Each number is 128 + 32 x the weight over its row's rms, rounded and kept within 0 to 255. Layers, rows and columns count from 0. The size above them is the row's rms in percent of the matrix's.

# layer 4 MLP down (transposed), 960x160, rms 0.0293, rows 927-936, columns 0-159
size [132  93 105  95  98 101 132 117  99  93]
[[ 55 161 119 106 170 133  92 122 150 131 152 113 128  71 165 149 102 150 128 133 202 149 121  76 113  64 103 161 184 102 134 116 112 157 178 153 158 107 166 142  54 172 120 160 152 152 119 108 172 180 166 116  97 147 156  66 178 158 131 136 114 103 124 119  84 101 132 121 168 127 187 101 167 153 116 150 120 118 118  96 119 100 134 152 150 195 119 152 106 234  82 126  91 111  80 178 141 155 128 101  83 152 148 111 114 174 177  77 106 149 131 142 134 207 129 146  99 164 115 151 132 140 117 137 147 145  64 135 154  68 132 113  84 166 121 150 189 127 141 116 131 117  90 141 104 159 129 150 139 126 141 179 107 111 148 162  86 134 167  98]
 [162 144 127 123 206  86 146 110 127 140 168 110 186 125 141 141 162 118  96 172  83 172 163  83 118  94 112 150 140 115 115 130  95 129 170 144 125 128 185 124  78  89 165 123  75 107 163 167  98 101 146  77 162 139 109  89  92  72 141 134  76  51 138  91 108 101 157 117  43 132 143 117 147 142  51 151 183 108 143  66 120 101 164 134 134 135 162 105  90 146 117 158 130 138 197 154 132 128 233  96 101  95 128 133 152  78 148 111 150 139  95 139 161 119  60 169 113 135 192 144 152  74 120 130 121 125 103 176 104 103 176 149  89 102 146 126 144 147 143 144 116  83 146 119 168 138 100 166 124 122 114 153 115 150 108 168 151 121 162 118]
 [161 136 144 130 129 183 119 130  76 134 162  84 138 136 175 141 122 138 114 170 107 136 111 132 141 119  73  76 162 162 114 131 137 179 135 133 108 188 184 108 157 107 114 150  40 131  87 166 104 107 108  93 123 135  99 112  69 166 212 122 179 128 127 144 153 111 114  85 111 144 179 132 181 180 141 152 109 128 102  92  98  76  98 103 172  97 174 118 143 116 121  91 127 119 126 126 117 177 198 163  62 166  63 155 153 106 134 194 111  77  80 144 150  84 131 145 149  77 141 146 136 126 152 127 114 117 199  78 155 176 129 160 136 116 162 154 161 180 155 161 125 149 128 100  94 184  87 111 140  95 115 134 149  91 138 110 127 144 142  76]
 [114 157 119 107 144 171 110 169 144 138 128 107  98 158  76 124  98  96 144 181  99 124  89  94 131 185 115 137 159 120 102 211 133 139 152 144  90  75 142 104 124  85 128 161 138 134 144 136  83 184 142 157 188  95 147 131 105 101 128 161  61 115 158  83 102 176 105  81 158 152  98 163 147 150 150 104 153 191 106 146 115 136 141 144 199 105 141  90 119 115 128 141  89 128 186 105  93 115 154 108 143 106 146 118 191 124 103 119 128  53 127 125  81  42 147 130 113 122 101  81 100 144  91 113 108 112  94 110 164 168 160 124 141  89  81 132 140  44  87 139 137 110  87 121 108 148 162  82 184 100  70 168  86 108 142 144 149 157 174  90]
 [162 156 142 101 121 163 120 110 150 137 138 157  77 128 164 142 117  82 138 193 176 146 126 133 168 145  95  96 192  83 144 115 113 114 106  71 135 147 171 164 134 116 144 123  86  59 128 184 119 112  88 171 142 129 103 160 117 105 137 108 189 169 143 125 167 150 101 132 128 146 169 145 123  68 133 126 105 142 150  99 188 185 118 181 156 108 142 112  92 168  90  78 119 216 136 105  92 130 136 122 150 108 149 122  64 107 133 118 145 133 113 118 174  84 119 120  93 107 158 101 141 151 130 135 109 147  92  85 149 176  92 117 106  97  52  98 121 130 112 220 119 135 124 150 101 182 170 191 110 133 159 138 138 179  78 153  50 106 150 105]
 [136 154  98 114 146 100 151 119 104 140 125 153 138 191 194 150 151 106  97 137 188  81 143 152 140 114 174 151 149 125  49 147 129 151 123 164 132 119 112 107 181 121 149 143  90 129 159 136 125  99  41 118 128  64 149 106 159 177 137 151 197 144 130 111 129 162  94 106 102 165 165 170 102 133 135  89 173  76 142 125 171 137  86 128 165 138 142 174 138 161 120  82  90 143 101 133 122 116 125 158  85 100  65 138 130  91 145 139 116 179 112 118 103 133  96 134 116 149 143 150  96 101 149  82 101 121 201 120 167 129 138 165  48 158 146 106 168 130 161  58 177 122 160 153  92 125 114  73 143 171 125 115  52 181  85  96  75 153 130 107]
 [156 136 144 161 151 186 109 101 148 142 133 110 121 154 163 141 125  96 144  70 122 216 120 133 146 140 123 117  86  97 125 104 146 141 123 136 143 147 145  65  89 180 174 123 160 156 160 121 102 165 145 150 101 132 104 124 131 151 154 101 135 125 107 104 190 121  91 115 120 142 131 121  48 135 218 136 139 152  83 182 135 137  87 142 106 158 191 178 170 185 110 172 207 124 151 114 111 136  50 156 115 123 178 121 112  82  87 117 129 145  98 116 117 143 125 126 152 164 124 131 125 133 140  84 174 153 147 153 184  90 141 114  77 173 161 120 103 143 100 175 115 166 175 155  64  91 107 101 143 152 146  91 165 160 146  79 107 116 185 193]
 [106  78 147 127 134 109 150 113 103 153 131 141 132  95  88 167 126 125 110 135 193 115 163 154 161  41 149 103 145 178  98 108 101 113 105 132  98 105 105  96 169  61 171  80 168 101 131  90 108 186 131 123  99  78 111 131 113  86 109 155 133 139 145  91 198 138 141 208 196  73 123  87  94 203 154 135 136 106 117 123 170 123 153 126 110 122 129 142 150  76 151  85 119 124 143 126 140 162  98 178 147  52  74  90 109 133 114  94  98 121 114 124 103 181  94 175 130 155 192  78 109 130 204 166  90  97 162  85 131  81 131 135 122 135 163 128 115 144 116 126 176 144 113 143 106 127 111 192 139  92 102 121  87 158 155 109 105 148 135 122]
 [135 113  87 183  97  60 139  30  67 140 121 115 152 151 132 156 163 109  65 189 130 171  88 170 182 107 118  72 168 129  83  71 131 138 123 127 160  98 179  95  44 109 132 176 143 145  87  51 146 125 128 139 102 132 157 117  75 122  95 138 166 125 147  64 182 141 138 134 121 155 153 126 150 132  84 101 140 132  88 106 128 159 135 128 139  93 153 189 149 101 103 140 174 117 115  82 109 144  99 116 139 113 130  74  89 114 120 135 160 156 184  93 140  84 123  76 107 125 139 167  99  87 157 117 135  95  87 111 104 161 176 134 147 154  73 100  87 122 173  90  82 147 117 158 125  98 120 149 138 111 105 124 117  83 149 108 133 130  94 146]
 [120 133  96 104 146 118 138  88 134 141 140  63 105 125 134 106  98 179  91 106 161 155 136  96 166  73 120  87  74 152 162 141 165  98 165  90 173 146 128 107 160 112 151 155 177 160 183 149 153 141  82 140 124 131 113 140 158 142 152 154 110 150 117  91 120  72 183  52 186 107 116  46 121 141 200  90  68 155 125 163 131  95 100  47 182 141 117 185 117 128 139 158 185 125 161 176 128 148 199 108  85  96 114 170  98 125 126  71 111 101  88 136 176 106 121 174 155  82 138  88 134 186 149 123 138  85 131 127 151 148 143 130 123 170 172  99 137 124  82 109 138 143 142  99 131 132 126 122 114 156 137  88 121 138 138 185 154  86 138 149]]
# layer 4 MLP up, 960x160, rms 0.18, rows 928-937, columns 0-159
size [ 85 106  94  91  97 139 128 100  91  90]
[[108 119  81 144 163  87 137 106 105 146 133 136  40 152 150 107 187 139 117 125 118 128  85 119 133 131 160 110 154  94 142  80 130 141 136 133 190 121 163 121 153 106 134 121 147  94 143 187  83 107 106  90 140 100 134 100 128  86 121 204  87 132 120  86 158 113 135 120 139 119 131 146 153 147  93 163  95  97 113 149  58  81 125  93  75  68 168 120 107 162 197 142 140  46 122 115  89 101 145 138  87 128 120 134 182 117 137 138 152 139 125 138 103  78 130 160 161 127 156 161 130  52  89 132 136 122 133 202 162 102 152 153 121 132 103 131  96 172 181 122 148 109 177  67 185 133 143 104  90 177 145 193 152 205  86 147 161 136 136  86]
 [118 151 112 131 117  89 104 154 148  83 157 159 136 101  73 106 146 164 136 110 110 165  99 112 112 130  88 139 116 138 191  90 126 128 156 135  92 129 129 167 205 129 123 100 169 143 187 194 148 152 180 193 184  62 145 132 172 140 117 175 127  98 162 100 121 144 131 134 150 145  93  98 139 133  93 123 170 121  81 177  79 135 191 118  92 184 142 128 132 196 152  85 127 121 117 125 134  66 129 147 186 107 203 178 113 122 131 125 122 132 117  98 112 118 136 107 105 141  84  96 160 127 131 195 131 150 133 133 106 111 121  72 143 122  77 134 109  72 120 137 185 167 174 102 117  77 143 161  96 187 107  76 107 213 123 131 129 104 133 150]
 [136 118 120 175 127 137 146  99 124 141 104 119 132 189  73 122 155  91 115 118 114 194  80 164 120  99 131  77 181 153 127 104 138  86 144  98  96 144  82  72 136 174 150 141  93 173 113  88  88 146 136 183 177 104  92  81 142 119 134 117  97 155  76  97 125 123 117 111 112 140 145 142 108 142  69 100 159 170 114 134 155 154 139 114 117 167 173 146 138  94 133 167 139 127 170 148 123 187 213 187 120  95 110 103 121 134 147 179 153 104 156  99 121 109 158  94 177 145 143  85  90 131 165 173 102 114 130  88 130 125 134 110 129  78 172 111 173 239 142 135 155 142 150  50 125  86 141 143 144  96 133  46 128 118  87 130 107 150 136  74]
 [169 192  61 166 169 146 170 175 171 146 113 172  60 110  96 128  81 119 113 135 102 110 121 150 119  78 107 144 188 113 133 140 147  63 147 196 173 129 142  95 178 122 133 183 131 102  91 162  97 125  69 126 110 154 106 133 100 171 147 142 158 139  99 138 157  80  91 170 149 109 119 108 139  76 127 139 132 180 163 122 144 102  98 131 105 230 116 136 109  86 143 147 149  52 125  52 141 141 133  95 155 128 100  84  74 113 151 124  95 152 131  83 134 137 132 149 126  75 171 120 163 122 163 134 124 117 123  79 142 146 146 144 138  84 138 106 126 152 137  90  67 189  89 123 130  87 152 188 151  98 148 114 116 126 136  95  91  92 140 132]
 [109 146 139 140  99 165  68 144 113  78 151  69 208 184  42  84 135  95 132  97 111  49 112  68 113 181 167 135 180 148 124 136 156 133 169 106 124 132 116 159 103 116 124  64 127  94  68 120 126 146 114  94 177 113 112 166 124 120 147  90 190 133 152  83 112 108 103 121 184 164 163 134 113  84 151  92 123 108 194 103 113  86 157 130 134 152 135  88 102 116  98 137  90 174  61 140 130 101 108  87 132 124 146 155  70 111 137 147 143 143 132  81 121 105  72 136 149 128 113  93 107 158 137 153  84 182 119 135 102 173  87 113 149 143  90 114 130 109 140  88 138 121 123 142 148 139 169 114  64 100 111 167  93 137 130 146 187 133  67 154]
 [153 105 139  70 139 150  64 115 159  74 216 132  95 130 107 124 136 142  94 146 149 100 145 174 127 154 105 117  90 171 180  54 147 128 104 100 110 131 103 200 151  96 111 142 163 130 125 151 135 101 130 148 125 112  87 109 115 103  99  77  90 102  90 106 156  77  81  92 167 159 145  98 143 149  39 152 181 134  92 182 143  91 105 166 122 109 137 142 119 111 182 163  85  97 116 153 163 153 173 136 143 113 112 141 192 119 146 115 103  53  93 151 172  75 152 136 137 135 101 123 171 111 135 193  77 118 144 142  79 157 130 143 114  98 108 129 152  57 108 125 124 102 150 169 175 143  87 165 102  86 104 125 133  83 139 113 107 125 101 159]
 [176 109 124 162 173 123 126 115 122 122 105 119  72 118  96 198  83 120  89 148 194 135 151 142 146 106 128 139 142  81 154 202 119 160 126 136 152 154 111 110 134 155 115 151 144 180  54 149 130 162  92 120 144  95 118 101 106 115 112 101 130 111  95 173 231 174 114  88 139  93 146  54  82 181  70 131 109  83 103 106 139 194  96 166 102 136 144 116 111 126 142 136  98  88  75 118 135  91 146 101 159 191 101 124  88 131 111 148 136 151 115 119 192  91 126 143 111  95  90  83 112 179 153  94 137  40  91 121  99 146 117  90 121 115 130 110 115 130 120 114  94  55 152 136 119 123 126 170  86  95  89 125 102 133 139  81 147 156  90 140]
 [123 136  94 146 122 165 151 196 116  96  81 150 123 181 111 132 120 184 130  88  99 125 166  41  50 112 134 141 142 149 141  97 140  61 164 124 169 180  95 166 123 123 120 120 128  75 126 159  79 165 126 170 121 102 154 131 147 137 150 109  92  50 152 150 144  94 127 145 135 119 122  91 139  91 145 155 127 178 156  91  97 158 111 132 121  81 169 156 168 135 112 105 138 117 108 150 153 111 156 130 136 101 141 204  73  71 184 125 102 144  63 132 125  96 170 117 125 170 108 166 138  98 177 175 105 149 101 153 161 117  84 214  78  88 169 172 104 118 162 122 131 139 125 106 133 115 116 145 104  99 152 158 118 105 133  39 152 109 126 142]
 [106 122  10 125 175 108 109 132 101 112 124 139 152 178 166  84  78 111 128 109  61 168 111  95 157 143 153 111  67  71 148 148 153 151  80 120 119  96 113 134 134 113 146 150 110 110 144 157 158  99 180 118 172 144 134 148 101 157 119 125 130 129  94 103 132  84 144 130 156 133 111 131 167 149  75  87 134 200 135 143 165 119 113 126 125 137 156 113 150 123 165 155 150 141 121 124  91 153  88 124 140 138 115  90  77 138  70  73 172  94 108 121 164 106 114 195 139 103  59 138 106 181 102 110 116 170 173 116 120 133 106  82 127 217 123  89  56 104 153 126 133 118  65  60 156  90 169 138 177 140 116 107 123 126 160 165 131 139 170 168]
 [107 113 161  96 120 145  69  90 128 108 166 150 109 160 108 118 104 134 147 130 101 100 143  95 137 164  81 160 176  97 100 138 175 109 108 127 150 172 202  26 168 146 142 136 130 120 155  80 135 142 151 124  78 131 131 161 108 107 108 166 158 173  82 140  94  91  93 105 133 119 124 123 122 131 114  91 105 138 190 149 134 113 233  94 210 127  91 166  67 128 172 127 148 123 131  90 127 143 171  63 157 136 109 140 104 110 124 134 145  69  57 106  42 151 116 136 120 104 111 129 102 112 190  91 166 146 110 139 153  90  72 107 131 149 178  97 138 129 129 201 146 149 114 139 137 110  95 138 142 126  99 149 109 159 140 147 144 181 120 129]]